Weights of a small transformer language model: untied embeddings.
Each number is 128 + 24 x the weight over its row's rms, rounded and kept within 0 to 255. Layers, rows and columns count from 0. Numbers have three digits each. The size before them is the row's rms in percent of the matrix's.

# gate: layer 4 MLP gate, 512x192, rms 0.108, rows 286-325, columns 144-191
# up: layer 4 MLP up, 512x192, rms 0.115, rows 286-325, columns 144-191
# down: layer 4 MLP down (transposed), 512x192, rms 0.102, rows 286-325, columns 144-191
gate286 103:142120117120137106082144109133112132122134145134147067124118110100116165152108134103140124127101132110159138133140097137145150121108159105117118
up286 100:090093161118103144149115131145134129117147121145138117095146149123166071114128107152094145139108134095095143122108133122125140118142115146157126
down286 097:126147108143112116149145154121158149104130163110139128137136111139074149111126105090145106128108089109108154135104115158127133116148129128135118
gate287 095:125114124101145116123117124072094148119110135163109080072150118135076138097095129158155084133131140147156124077092168122113183169178115129163162
up287 108:109127110157120143132124140148166120088157104112130146108142116098185146130166121116127147154120113128127140174145091130148060094064133109123131
down287 112:180117110161094121145135118085116139107155125124089135128126097125137143124147161104128140144158094087135092115113159141128138093093121110151118
gate288 088:144143147122165110149183097100164126153141115157158131109119134112131120114160136093128100129136114141165113105121132095097171103097147107110094
up288 093:103089124097087116142096163116148149117146163129105041115148120142152108119138126166155121097145110136136119153111104111097164117133128107134111
down288 104:084174152091156124121140101127147095120113103095105143124133117139107165134167099141116112076123123140165132079155171113155119095148137146134127
gate289 086:107153175116141153146078126103128105066183143114100103134152123121114093094138136095121094130128082130135105138125117128103164127126098108151092
up289 093:123103134154125131145134111183177155118126178131159151122112177116208097131146139190078176112097138164127165115123136112175144157123133136113112
down289 090:128172137078128140101142122113090096120137100122113111134165128124147129079086130125128102159138103115148140152143109147142114086130152102138119
gate290 108:129146039101139075130123164100120129124161119162154163114070112113108169126141114105085148129135105124148100125120098149113128137128109098145115
up290 104:124084124105129106142124131136112093140111140137130120120113191115099135122138123169134113063114119158145147144113079059105126113140125191106112
down290 097:153145162125114138107100124116152165127151135109152165138140147154084124104125096120091168161092165082127163126123150172132183152092145127134129
gate291 101:144103123177125146113112134137121142090065117123130131152119136082167121142125122160126113098103135137139144143113114154094146124166118142166126
up291 098:108133109122137157117142173095100147146162120137096114120118094140072166108112129148172104117096174134122138148123137132073165129107169125139146
down291 096:141171147097105173138128092117145128118153149134121169104120162076107132126148138142162125100149160086149124133117120137073143148145096152149101
gate292 085:053061135094121157137096107114150168133117132108152103144115155143121146136141138147107144094130142108069119153121122122125108118110156139151159
up292 090:114139152122155131131113125152170153127119099123129142126135101135161134126104128146085125167151130100090083120141145151131118156140133146112144
down292 091:147107118149052121118116076125109115144127115157133125151101121156127127120149141145154164093145125137079125136127108145111165138087142113154146
gate293 096:172130091125159180112125123136120153135136156124169156185173161124113133142135119110147107100116186148129132133165112137146136125123149160117167
up293 100:127133156095109103155144129176123135149174149103142113106164135100103082138114108112152145085172140130132113123125118152128110121083125156093159
down293 109:122116138118139113185123127117145133136105141114158104132157146150124123164125115175128124145148132137106074134117130120122124112109155103148134
gate294 109:144095122135123133130137114101158129127106141118101164098120168130127074138140124122130129120132151103137140156099105132104132161113112102097105
up294 109:114140117126085116139124126148140118102100147151093157105109117171110117165134139079141099088182140144106147186112108121147123109122129075139153
down294 104:154113163095084118114142151154141157159143150111131124170130136151151129114167105125129135164138153115124113109101160132092142181119121137132161
gate295 091:157105136136145130130122135105109123122128097136102095114123097107138144080115155108136119137144124139126126177155151153108138129124137113105080
up295 085:108120129089122121105123105117112132135114146117159140120120127132155067131156152148127117147117110157086146153135150102116102146136105145107178
down295 095:157105129129143136155095151170153157161126139146120102122117095126113191144108148118114121115157118154126092097099119198116108090134131103149122
gate296 095:156115126112111110148125118153083140140118147114130177137151146146135135147105114151127132130136126120098132107148138117118138121134133181096133
up296 099:141090128083084116165094122160138127149134126104067108101108130156109134142144117118169173123089116121130140159106128103117181159112133140099129
down296 092:144143088155105149128166130114080160098124133107065105143099126124149135122133165124120145125149140115109185136142159159160118116148112133147075
gate297 098:165150103106109147126142100106150132111151107135171161105094145138135141148125154125107161134155136147119136092104151155102108147126118157164122
up297 102:090137133110122100093125075170101129124121086151152101144096131123111110097083160127104120119166145111093158107059105127132135140129152123126101
down297 094:098163137104146095178130154116145145154134105159145108119123152088168112146153113099128156083111115130102154145091171123130145135143148123126149
gate298 091:115144128098123155097137103112126163127167067115123127087150115110116116116122147155081166155108125156127151132079130156127125144065091147127121
up298 096:138126121101103182119092193154114146155201108122114132096132085113141111143116106108105151091144171146106144131170119095155136130125148141121133
down298 092:114146151114132141146147137133110095162125106152078098136167105132162128132134166177171116122138142100133081159118156109111135143133116135141118
gate299 101:098099153124146133075120159137146128139116128142165144150136115095096089123113178164128134135131156136142131144118130130128094126121107111145107
up299 107:174093090086153128139134135116095112146120153115097119138162128121126134143129096123121153104119106146111094128111121106129132189120139124126176
down299 113:167137091112145124108128116124106123133136127109118141123177132115105157133148107128114157068155101138098131117136127112109134116111087110158135
gate300 103:175184116094138110105179109131165152135111120126187110195181150163167150139151111126120137122136131120124129067142132099151134120131126113137122
up300 101:112124162099107111147125138152109118118140129116109152070096135121114156088139138087134115102134146128108149161111122124131117164087144109131129
down300 105:129102142173104119133129097139125151117150115139159090155094133156124061125102115104123168111106137101104098096122075147122131122078133125140158
gate301 102:115122109110143101127150136132131052158120089087130136147119117137139157147113159106164159086138145147129102123200139116156170160151127112116068
up301 094:158160060128092132135093137123120112170173174135112121134089102083148133092174117124117126133129112138142155139142137118109104170080135133139125
down301 099:118136124161119106118134143155171089144136106093127126102157112165128166123124138148111151096143109126142134098156111135145159131136099147140123
gate302 101:151161076146103117118155109153130126150136075133179109104111118155146123158152123105187104104148178143156128141108136137093107143129107137128145
up302 103:135110095104131152115123141122121119104146125143130151109096125149131086109095118138153081120131169147092123115114152143117119111111139169119172
down302 110:129154129110148123125137127137119152147143101125126133115159133135146162144153143127113135115150145135096074114107138137137130134157129101142124
gate303 104:133112086153145174148114144147089177146161177134151151119127126132128126097113153152129150112122091117133122129098159093139141159127160173140159
up303 104:151135110095115147117147150097083106129075134156175092136146117133131143144135167102127141124142144088124103103112115125111096136136118131090130
down303 099:115161164132131088150136125128147105111144146099098063134113111170131108133127096092121122162172118092125137114092146142135155105171124165107168
gate304 092:118097175113110125171157128148111150113113140143147129106121121139093157135115153139139122111112154101126137131130145115116135126154178093102111
up304 092:086092107144152111121138128149101145139089104134114100111163160188117139127123116133127112142116152108125120141158152110119117083120191127124135
down304 100:174163168138138138151118130099121129137117136111113111152157137110116133133136126113092111123119138119135134161136134133135183136123130160133104
gate305 096:124103177127123154118081123083101110145121105160138122158102122095124133133134115119111140117109058122113161133104156135091143186106130117147108
up305 092:158128102108129173122134134101107075132186163119148098153130116119110103136112143106118199122096150152117087123139188151084167138132062096123183
down305 095:154116164169122112130141124113160130129126102113143109141116156115171168103124102136104123185140122079168163183121099113130085131130129127167110
gate306 101:150135166156124158079119106080130131147133087115134146165146162137100121141110117171130093135154137122140147121128147154118118135143082125156112
up306 098:103133112139136132134119128096131174113161135138152084148102112136105095128106170136142145142103164118150117144126130123111127138134159136137128
down306 093:158144164138112110112167165152156116111149135134115114124151157103152145146141126078126143121155124095107120167169083147139133131107108159085120
gate307 105:141110144103179099111143144100136142101154136112145141152042139127129139139092162137132146126132167115136122118137121138123127128138136130129112
up307 101:097103124162132141151095145154116135110102112154115105141128155091140106109117124147129124151151121078149107094142133104089131120116112098102159
down307 107:115121124128106136187130142102173138111135112149098134138132165180156152115139127137091154163171120098148113126118138184128144109100127104099115
gate308 092:111156132133126128146139159138175114132144118134133102152117109085138151149139121155142131100108148128159105149161128129144142100131092094084139
up308 091:133156153170093162157123121118153127116129118117109141159142109159141153132139128106138131171157134161111161129162123149113140157143100120129154
down308 098:161091126118117115133138132138110143141147113141152143078111127147132136109086102112148106093152107104104078116097142135135150131115188160119104
gate309 099:122117091151154110155129104097085075106149130156144146123089172127121135104102086154075098113114098104155102126124097155069100146076143154115139
up309 103:130139154144140154099078080133106128081126107141105156143139165110158106156158132141144138151137102093133147146185080137166132115110127120140135
down309 102:116136128105078138108145119093143143122169131079073153150131092136124113132131069114160100118148124148121113094080139185085141166124120140156131
gate310 108:181103146115126128071149147139140126157096149155113124143144117160101186118167141161148137102124139131124118120165134120130128120139064153131126
up310 110:137086145143126095107114105165126100129139094141084121142154125120099109171104072076166107125122138072086102121133088100096101112130153102133127
down310 100:113120125123130141113146132110137137164103132163153117138139175134123119102137164164165140116162137101101111131168124160171158057098133183133138
gate311 095:162121144155079139113161128140129156156113157159183129134165147147125137137152171154108143097127158116155111119081142144127126160140163133138122
up311 098:122131121124111129160133137143151175138142096148134110173156124143146112180144171139082147086128131095171155102148132140107119142128184120116122
down311 095:147121141147137132111116159129133146121128125096096118142078086113122122116127132090144107175147098133102099157134123130117133080129078155099126
gate312 097:099097152102115114153160116125107094109093153141120151090122138147127128118129138100133143157074114129138087122113109144117101085112108138092119
up312 091:101135115146149090143130114075154171118131103182107128160112137101139106138149147130105080136132121162116183127105078154082124162096094136150143
down312 094:123153137089084140165147128146113100124123141125163144076162107139127120116129136104102148173104146130128078143118158117128096095128138150114118
gate313 100:122112157142112133086139122135140117117111138094113121134090116119145126057165150161110104121103157153135117139108142198097179166158103087134120
up313 102:154143107085139128140167124126119142175135112111106120153095118102131175114148143086132098174101101111152133109161113076136066122149149102074100
down313 100:160171159126131084079162121128135125095153165116085173119198142128113124136150121091132134087093172163157116103112147148122149112122114097111157
gate314 096:142182089142159143115146145070113136096103132123159117115118076105126130131135102102153115116138095125163101136123117087119107145145108102149150
up314 101:121153110129101133116164136094104135133106107137141098079117123113135148141147114105149103117184094136074121116108104130139118151179116112135111
down314 099:137140110117121136113164124163132113152135155135066167128146153055107143086148132115144112132133156102143065100122150111130109136087125118156151
gate315 097:125154110168095156146123126120116105132121115118110124118155139142073144136085169120134174120094166109135104125174087119133114086135079128124181
up315 096:140126123126127138158127137139095092167158103074108137121137122129127109072142144144129154104125147119099117145146110160094160162093130118086088
down315 097:104129151154143109121130112126131123125110125143133098136119124171140083152115123118116100134111178096128173136133141108144107106157140093132196
gate316 107:145161087129139120160150125115150150118087128097126093120148142134150110125091156113136132133126092187136095115122117148142171130107141076113113
up316 102:126165110155128129163150093107097101148119093140119126132188125141135170125136091140167108095081128178129097112171133105146098082132154120120127
down316 095:126083138112127110117135126132109132093151148126141143123056143148149127123113181153126122152121134143124161056133124136120134148138113083148117
gate317 113:081141119157137093067109102129088138149149106099123186104118175106137129146124131130143113114140109106094144150152121108165080116114146126096129
up317 113:166141156135110117120123129118147108122150107129082159141130089095137167149134078129133123134131135138107100151116121108121135126094119126167107
down317 113:136120109122148166190180144121159104158134132146132088101129101100125159147164183150111166146114102109169144118130143139139112162128119108158146
gate318 102:185094152100112153144150152147142103122159158173117152114103150116167113130154107160168105132151138144158095108141108151108155152156108115102123
up318 096:154138102130133068157095107088097104133120110140129116115131128153113144106143157117095116157140077135182142147118107132123125120120111105121094
down318 095:090141137086139159143164141143101144144136178122099128155115130097132110162146085074091146115131165107087106127107128136164136142111164115164134
gate319 100:120096149165109126080168077146116151136111145140159139131156171136147127123137141131153140127117109145100097101151117149131132136117134111150089
up319 110:154111142119172093105153068075124110107136115119122121144126163163140128172145097139087124150121119121118127098135103135113166118112136124122112
down319 098:111121108133145107123155117135158121138117114105096114118151136121132136151108123115152117170153105123139150131125137138124119195134159155106071
gate320 096:111119178103099134129164126148157106137145091117141153094130152083124168127163067116128139109112169166156158101166108135119116138132120110142118
up320 095:124136065130140143112106121122149123148108149111126095133133119127133098107104152116115101126181119123138117136132057145086135145160140118151101
down320 101:095125165165121137110107100119173140119114093119132180098143128112101094150156121141147119124120173127154161108091154120151100141162121122115137
gate321 094:113142161164124131119111086130109155140150161077124143140172125126091124116124156138061138180127129093140147132116121138143142163156159097121097
up321 094:112103164163141182121111106111188144130101141137096124135149130091123112110117116150087137143146131080167162103120127125110142097170098096099124
down321 103:140134141060118120113135184118126124133147093163148111104110118144154143169155123146176117121158138145130105078133150102122163158138155131145152
gate322 099:161124107171122145118096103147105121141143111146134100140082111083129138164150148104165123075134133168160136151151121109130155153131107114110162
up322 095:125157129154130106158108142131202098095131110130125121075131119118130122123137149161158158129119119156143105141150107179141098132143127103182132
down322 095:109122137074103138128125151104157121157085106123150147148137113100171140141138158129133113108166104139139140096108157099129127114130154137135134
gate323 107:123110099155158141093140129130122118164178115173096120100130161118147140184119181130183097065170162101144134136137150139107109107145087104167125
up323 103:078127142120159150170108083141122117105139141135119137111135104122121098085128094101114142119113066124087100129081142166161153135138095150136158
down323 104:127147065127097105102116136196119140115123114134130116088114153076150114123168113111121134178116114106100126090151149129120101155138112113133119
gate324 096:122154195151103128120143149131120084100059132151095147121144128132110135097088136095135116107100094116167127109164148119148147116128113090079136
up324 095:101112132125105141121135168108138139100145153130156125130145116130116082139154127138140136105108130131108117155111155143132215092112136145124140
down324 098:180109142151149084137108086168109110119109082119111135117107135091085127141119128136104133077139113113155111102109132111105140110120147139109138
gate325 101:135138127107127102122117164109145152144163164070120116125157101129119119126116101113073146169091126165130162128146107118132094130111119129140131
up325 104:128124129156114121128140112111158160134146117159083131151122141145142116130145150115124105128143097111117150108088116155123127137146109184143101
down325 094:112128116097139132156154115140113109112132163096139164141157125143098106164145093087102088131152096152123126184139120115162102118127120114082077